{"num_hidden_layers": 16, "hidden_size": 128, "num_attention_heads": 2, "num_key_value_heads": 1, "head_dim": 64, "intermediate_size": 320, "vocab_size": 1045, "hidden_act": "swiglu", "norm": "rmsnorm", "norm_place": "pre", "norm_eps": 1e-06, "positions": "learned+rope", "rope_theta": 57600.0, "rope_fraction": 1.0, "qk_norm": false, "attn_scale": 0.125, "bias": "qkv", "tie_word_embeddings": true, "parallel_block": false, "init": "normal", "init_std_qkv": 0.0499, "init_std_o": 0.0, "init_std_up": 0.0499, "init_std_down": 0.0, "optimizer": "muon", "learning_rate": 0.00163, "lr_mult_o": 2.0, "beta1": 0.95, "lr_head": 0.00619, "max_grad_norm": 1.0, "warmup_steps": 200, "schedule": "wsd", "decay_fraction": 0.71, "decay_shape": "linear", "final_lr_fraction": 0.05, "batch_tokens": 8192, "max_seq_len": 2048, "doc_mask": true, "train_tokens": 99330000, "max_steps": 12126, "dataset": "wikipedia_en"}
Each number is 200 + 20 x the weight over its row's rms, rounded and kept within 0 to 999. Layers, rows and columns count from 0. The size before them is the row's rms in percent of the matrix's.

# down: layer 3 MLP down (transposed), 320x128, rms 0.135, rows 145-161, columns 64-127
# gate: layer 3 MLP gate, 320x128, rms 0.155, rows 146-161, columns 64-127
# up: layer 3 MLP up, 320x128, rms 0.146, rows 146-161, columns 64-127
down145,113,188,163,207,213,243,209,208,235,182,198,204,208,198,182,186,172,199,191,221,165,224,242,182,215,228,192,224,211,189,205,236,192,221,206,206,193,193,164,186,175,186,199,172,218,195,183,239,199,154,204,193,204,241,176,211,195,169,228,214,222,200,219,186,177
gate146,104,197,159,201,191,182,155,187,183,191,210,187,156,217,221,223,184,215,189,218,166,192,187,175,179,211,169,210,232,182,191,217,190,204,256,202,184,179,206,202,196,218,212,210,200,174,185,200,214,196,228,187,213,205,211,199,206,217,223,237,175,204,187,204,198
up146,106,213,162,183,208,219,190,172,212,199,213,197,163,228,211,217,217,233,199,197,201,181,176,136,197,213,190,211,174,210,207,210,178,205,243,173,186,199,222,186,200,222,208,195,185,185,197,191,208,181,202,178,215,214,139,208,205,208,218,187,177,225,215,204,198
down146,103,227,195,204,185,183,164,206,211,166,203,199,178,191,218,214,234,197,233,178,210,194,245,155,193,199,219,211,192,181,157,210,211,216,196,190,169,213,207,228,205,217,196,213,185,208,231,198,191,165,211,199,187,197,194,222,182,175,185,208,232,182,197,220,190
gate147,098,187,191,217,202,228,185,191,185,188,226,206,203,168,192,196,207,199,187,216,190,158,198,194,168,223,222,203,183,176,186,205,176,196,229,222,231,209,205,197,197,204,177,179,178,211,209,230,217,199,209,188,171,190,206,230,199,239,260,213,168,185,195,199,193
up147,099,206,218,207,210,168,198,179,217,210,154,243,235,196,178,208,230,201,174,181,202,184,218,205,198,193,217,178,159,230,177,209,210,183,204,223,178,178,205,174,196,218,206,215,189,219,209,195,209,207,162,181,179,217,217,185,226,243,205,193,225,195,211,191,239
down147,096,199,243,207,199,195,205,188,197,212,212,202,227,197,163,171,221,245,186,189,217,180,201,202,210,205,246,163,214,184,180,213,233,190,241,211,192,236,224,228,215,212,207,188,207,196,211,239,198,230,173,193,234,195,193,193,189,218,215,193,183,224,210,198,238
gate148,112,213,227,193,224,212,178,253,219,208,204,185,193,213,201,198,175,208,208,224,195,232,217,189,184,196,233,183,214,217,204,189,196,194,219,226,146,186,217,173,214,205,196,212,199,211,209,161,178,238,229,183,218,208,212,183,188,211,207,209,194,200,209,210,207
up148,114,232,242,195,183,237,175,245,228,207,201,195,183,170,182,196,185,169,211,195,159,180,181,178,164,169,205,226,168,227,199,207,209,200,232,180,198,196,221,163,228,186,195,222,205,196,218,206,242,223,238,193,199,193,215,190,210,221,186,207,195,201,227,180,208
down148,104,218,257,209,196,200,160,192,227,221,212,206,223,203,197,214,209,196,219,193,223,226,181,142,214,202,187,241,204,161,194,174,226,182,221,184,209,177,218,204,198,213,209,189,180,208,200,182,198,204,250,196,200,233,183,204,184,209,180,222,208,216,199,223,199
gate149,107,190,205,223,199,185,221,213,174,229,197,223,169,190,193,197,221,169,232,211,159,220,171,218,208,189,191,198,208,165,166,173,180,220,206,222,187,170,178,204,194,219,215,200,204,193,192,221,244,227,208,207,180,185,255,165,203,222,215,222,212,214,218,198,204
up149,105,173,181,246,229,217,174,166,174,234,182,189,227,207,236,178,210,210,187,160,198,170,162,192,225,178,207,198,191,214,223,168,201,196,217,224,188,205,231,220,202,221,215,183,205,184,237,176,216,188,238,204,218,207,197,196,222,163,169,156,206,209,222,239,190
down149,103,168,188,199,198,210,182,188,179,203,182,179,183,176,211,200,197,193,195,199,187,189,179,201,227,163,220,220,151,241,219,212,186,194,214,228,169,200,183,240,213,203,196,159,220,160,204,160,215,221,172,214,232,192,166,188,221,171,197,190,224,217,220,201,190
gate150,064,213,217,199,209,185,221,236,213,197,189,217,204,245,197,239,200,185,184,195,198,190,202,179,196,192,215,182,220,238,186,225,227,218,177,214,180,193,192,205,198,195,186,197,225,183,189,211,175,222,194,227,142,164,193,202,209,190,168,207,230,181,230,192,194
up150,059,206,196,187,172,151,225,168,221,195,187,163,190,205,201,242,171,210,181,183,186,166,160,204,197,161,186,180,211,204,182,213,199,192,223,198,180,192,184,231,212,196,188,228,192,187,210,211,169,195,171,213,181,212,195,184,161,203,206,187,184,201,177,205,167
down150,059,216,202,207,199,198,191,179,213,203,182,159,209,199,181,218,183,192,223,208,160,161,229,235,213,207,217,187,174,180,209,182,187,180,180,202,222,226,204,196,200,202,209,238,204,207,226,198,201,215,186,208,245,198,225,191,190,217,200,233,185,230,210,178,210
gate151,127,186,166,201,212,187,180,235,203,187,207,182,205,221,213,196,218,215,226,199,182,230,175,190,235,190,210,173,171,203,211,185,216,200,202,225,237,204,194,209,208,210,216,203,209,188,165,200,227,202,190,201,197,130,204,221,197,235,228,212,189,155,224,183,221
up151,131,247,229,162,183,217,183,166,190,205,207,207,223,167,185,184,212,180,178,171,211,175,210,202,166,196,193,196,210,219,230,191,196,212,201,211,221,189,186,216,217,222,191,202,191,194,201,179,211,212,206,213,169,234,186,170,201,175,216,197,217,204,199,220,186
down151,133,246,212,179,165,199,189,212,173,184,230,192,233,194,160,148,172,216,151,204,194,182,213,190,197,182,211,186,235,209,199,219,159,196,203,215,208,173,186,198,188,232,163,220,208,198,222,177,163,229,232,182,202,192,166,200,188,240,201,213,206,220,161,197,216
gate152,062,196,213,172,214,166,202,202,216,171,201,195,228,225,180,204,216,214,216,216,195,177,185,229,186,194,164,249,247,205,209,234,245,213,180,192,178,189,218,203,227,211,146,192,148,180,193,202,188,163,215,207,196,219,176,183,181,209,199,190,185,202,228,193,192
up152,061,209,199,214,220,163,168,192,228,174,234,182,228,181,236,175,199,194,215,195,198,169,241,221,201,204,172,227,166,213,217,224,198,194,183,203,240,192,229,208,186,209,205,220,155,212,224,232,223,197,209,239,220,211,196,192,187,178,200,184,189,200,225,169,198
down152,061,185,184,183,199,156,220,188,263,199,213,177,191,205,241,194,239,192,224,196,219,205,212,226,221,251,190,186,189,194,215,196,169,183,216,235,226,198,222,207,216,194,185,217,219,217,214,244,212,175,196,246,189,194,246,196,208,216,224,200,209,194,218,211,194
gate153,107,199,221,194,187,205,198,236,188,204,242,190,208,181,219,173,172,214,198,203,195,235,215,156,145,208,198,195,195,198,218,177,177,205,211,161,193,211,175,218,221,175,197,177,198,175,200,206,220,186,229,212,187,182,200,181,189,202,190,202,188,208,212,205,220
up153,111,215,223,191,209,221,182,181,202,166,174,223,199,180,201,190,222,179,233,176,200,202,197,202,243,205,164,192,209,200,202,212,166,180,171,231,209,194,218,210,203,224,209,216,193,206,205,183,179,216,188,197,169,212,190,192,187,228,182,187,195,209,205,214,182
down153,096,212,200,234,237,243,187,199,203,204,222,201,186,146,182,191,203,207,232,188,222,191,187,190,260,192,152,189,227,205,204,200,224,210,203,187,208,211,186,187,174,221,237,213,199,196,194,186,213,178,216,192,213,237,207,187,196,193,183,210,221,183,232,195,172
gate154,078,199,198,170,216,206,212,205,196,188,209,212,230,227,195,204,210,220,175,184,187,209,164,205,177,203,182,203,213,243,224,168,168,181,220,207,187,208,183,204,177,213,204,212,151,210,222,212,196,200,212,216,209,174,192,196,168,215,201,242,193,191,204,176,212
up154,083,219,204,179,204,160,218,187,193,224,188,211,203,202,176,202,189,183,182,172,196,277,216,205,197,191,235,190,190,168,165,193,198,215,192,220,172,192,215,210,240,188,189,199,199,205,188,170,205,191,188,194,195,190,186,196,201,199,210,203,218,127,186,202,192
down154,071,217,199,207,162,160,201,199,191,205,222,250,222,200,195,215,177,184,198,159,200,232,190,221,191,181,182,210,186,232,185,200,202,188,201,227,201,202,203,188,170,225,189,191,222,201,183,196,184,189,182,176,188,178,170,188,192,218,237,219,216,164,212,172,183
gate155,124,175,190,235,193,166,202,234,230,216,229,199,215,229,186,194,186,198,202,227,208,210,247,193,197,202,210,180,234,171,171,219,227,211,178,195,163,201,198,165,207,191,193,195,226,211,218,201,179,231,182,172,194,192,216,216,218,172,196,210,202,208,201,202,215
up155,122,226,205,225,176,213,207,186,192,174,186,199,164,221,202,202,186,210,227,202,224,183,192,200,238,223,215,188,207,166,184,197,200,154,182,215,193,220,178,200,223,201,181,204,179,211,211,201,175,203,212,202,218,230,182,183,171,243,181,228,199,212,171,182,195
down155,115,224,205,221,214,198,173,201,218,184,188,220,191,211,198,232,190,232,208,208,226,163,242,205,217,225,190,224,228,191,187,207,195,194,162,216,188,216,184,192,217,235,182,186,190,205,217,192,196,212,208,201,219,198,215,202,179,172,229,197,205,220,185,179,203
gate156,098,245,196,220,203,229,216,207,169,188,202,193,183,166,157,153,212,202,213,245,195,211,213,204,177,181,205,197,191,193,224,204,198,177,202,218,197,218,241,227,208,205,193,185,195,175,185,205,189,207,214,159,212,186,196,204,185,220,171,169,230,218,166,166,194
up156,099,220,196,199,228,190,201,204,207,203,216,212,219,236,216,241,183,198,195,189,184,175,205,201,240,217,200,199,217,167,175,203,193,217,209,178,172,212,140,186,195,214,185,182,232,203,215,201,192,206,197,243,160,216,194,192,223,182,208,214,174,199,180,232,199
down156,108,188,185,229,202,180,211,213,243,210,193,214,190,207,211,233,221,214,211,190,220,186,156,220,200,201,190,202,198,207,197,201,227,185,206,205,183,236,193,234,217,192,239,197,204,215,230,173,198,215,165,207,186,219,214,177,207,241,197,200,190,173,233,227,218
gate157,112,175,164,174,202,198,186,202,178,196,173,189,181,236,237,213,221,198,177,238,208,182,197,202,196,204,181,171,185,198,189,166,188,212,220,227,216,176,196,194,232,206,217,201,208,228,179,224,246,221,189,211,221,195,219,214,206,228,198,200,229,192,216,179,194
up157,113,216,206,223,180,194,209,165,201,197,222,206,183,178,166,169,158,185,230,168,207,236,229,234,193,163,229,231,199,196,184,220,227,198,201,174,227,194,168,199,159,196,183,187,183,161,169,213,189,222,181,182,187,202,185,210,202,179,198,198,182,198,181,205,210
down157,119,207,231,211,183,199,211,173,210,204,242,169,214,202,167,214,181,178,191,188,185,206,172,216,203,190,197,212,194,208,165,192,193,207,183,191,182,194,206,190,179,211,183,181,223,177,194,179,128,189,187,177,194,200,159,219,201,180,224,245,184,215,142,215,200
gate158,105,189,168,173,202,190,191,196,221,198,189,179,177,191,185,217,224,214,191,183,246,227,174,212,203,219,193,194,230,185,186,212,171,204,179,185,182,186,191,166,171,195,197,209,188,195,186,186,204,209,147,217,228,220,162,203,217,199,198,183,188,169,162,220,182
up158,102,193,168,194,162,185,186,207,190,215,202,200,217,218,173,209,197,196,208,162,205,216,221,193,189,197,199,180,208,175,234,218,182,198,222,176,220,160,215,198,215,207,232,201,165,205,230,186,193,216,211,177,239,191,177,218,162,198,208,223,186,242,233,184,201
down158,093,210,217,206,186,185,177,188,177,178,201,212,192,207,210,205,251,184,234,184,204,174,184,196,216,160,211,190,242,213,222,218,182,234,170,274,187,189,183,231,196,199,188,201,209,189,237,185,210,187,194,203,197,198,206,185,215,192,225,166,218,213,203,205,201
gate159,109,223,219,206,204,229,184,212,234,187,229,182,207,221,185,217,225,205,215,168,174,191,203,214,216,187,228,223,204,239,175,190,195,169,258,209,187,219,204,173,184,196,190,169,187,175,173,223,211,180,222,231,197,191,191,235,198,217,192,183,191,177,177,189,189
up159,106,210,225,183,183,195,204,189,183,207,184,198,235,176,205,181,187,178,237,214,201,190,213,174,203,192,190,226,227,210,203,195,191,190,203,193,212,204,176,180,232,197,164,228,224,209,183,213,223,179,233,175,197,205,178,192,212,217,201,232,225,165,209,184,226
down159,107,179,195,159,189,183,219,192,151,232,199,225,227,191,195,181,197,220,208,210,226,189,207,183,167,216,196,175,208,230,204,226,199,199,195,180,179,196,201,214,241,222,183,218,151,227,199,199,213,209,203,174,169,207,188,201,202,199,204,237,201,207,198,188,181
gate160,096,205,226,230,209,205,187,173,181,201,229,239,255,218,218,209,188,209,206,187,185,196,181,203,177,222,213,221,215,178,213,183,199,251,201,226,228,203,191,224,204,208,178,216,171,213,172,202,221,216,199,197,171,179,202,190,205,184,206,191,174,233,201,242,205
up160,109,181,191,177,200,173,186,173,187,196,199,230,196,198,159,181,225,231,226,179,190,202,190,220,231,177,217,191,223,180,181,210,184,199,217,203,223,195,213,197,219,209,233,210,180,212,242,189,189,163,231,212,182,199,221,231,199,224,209,190,159,189,202,188,170
down160,101,183,187,216,223,186,167,202,183,209,230,217,246,188,164,198,195,206,193,181,215,199,197,224,200,173,221,206,204,191,210,214,196,195,200,180,201,180,197,209,168,222,216,223,182,206,246,204,213,180,252,208,201,214,197,234,184,225,204,193,168,208,218,177,227
gate161,100,171,196,172,210,183,195,214,184,182,235,173,225,184,175,216,196,195,186,207,222,204,181,200,196,205,179,184,198,207,218,223,214,190,199,234,181,198,167,202,211,239,180,204,213,197,190,166,149,232,173,170,175,220,199,208,213,209,174,210,188,232,192,215,218
up161,101,186,184,229,202,168,223,208,162,188,207,188,232,191,182,205,184,201,192,206,241,218,182,205,193,228,187,198,212,195,227,229,213,187,230,234,208,219,205,191,206,218,163,205,187,182,193,198,168,232,173,193,236,228,207,190,178,218,206,199,197,201,182,214,231
down161,106,203,179,196,204,168,223,189,160,180,202,172,233,187,161,196,187,196,169,250,194,204,214,193,208,223,218,184,205,211,236,242,187,174,219,242,187,202,189,178,207,234,184,158,197,195,189,179,171,222,181,183,188,189,212,212,210,150,206,189,202,178,188,238,205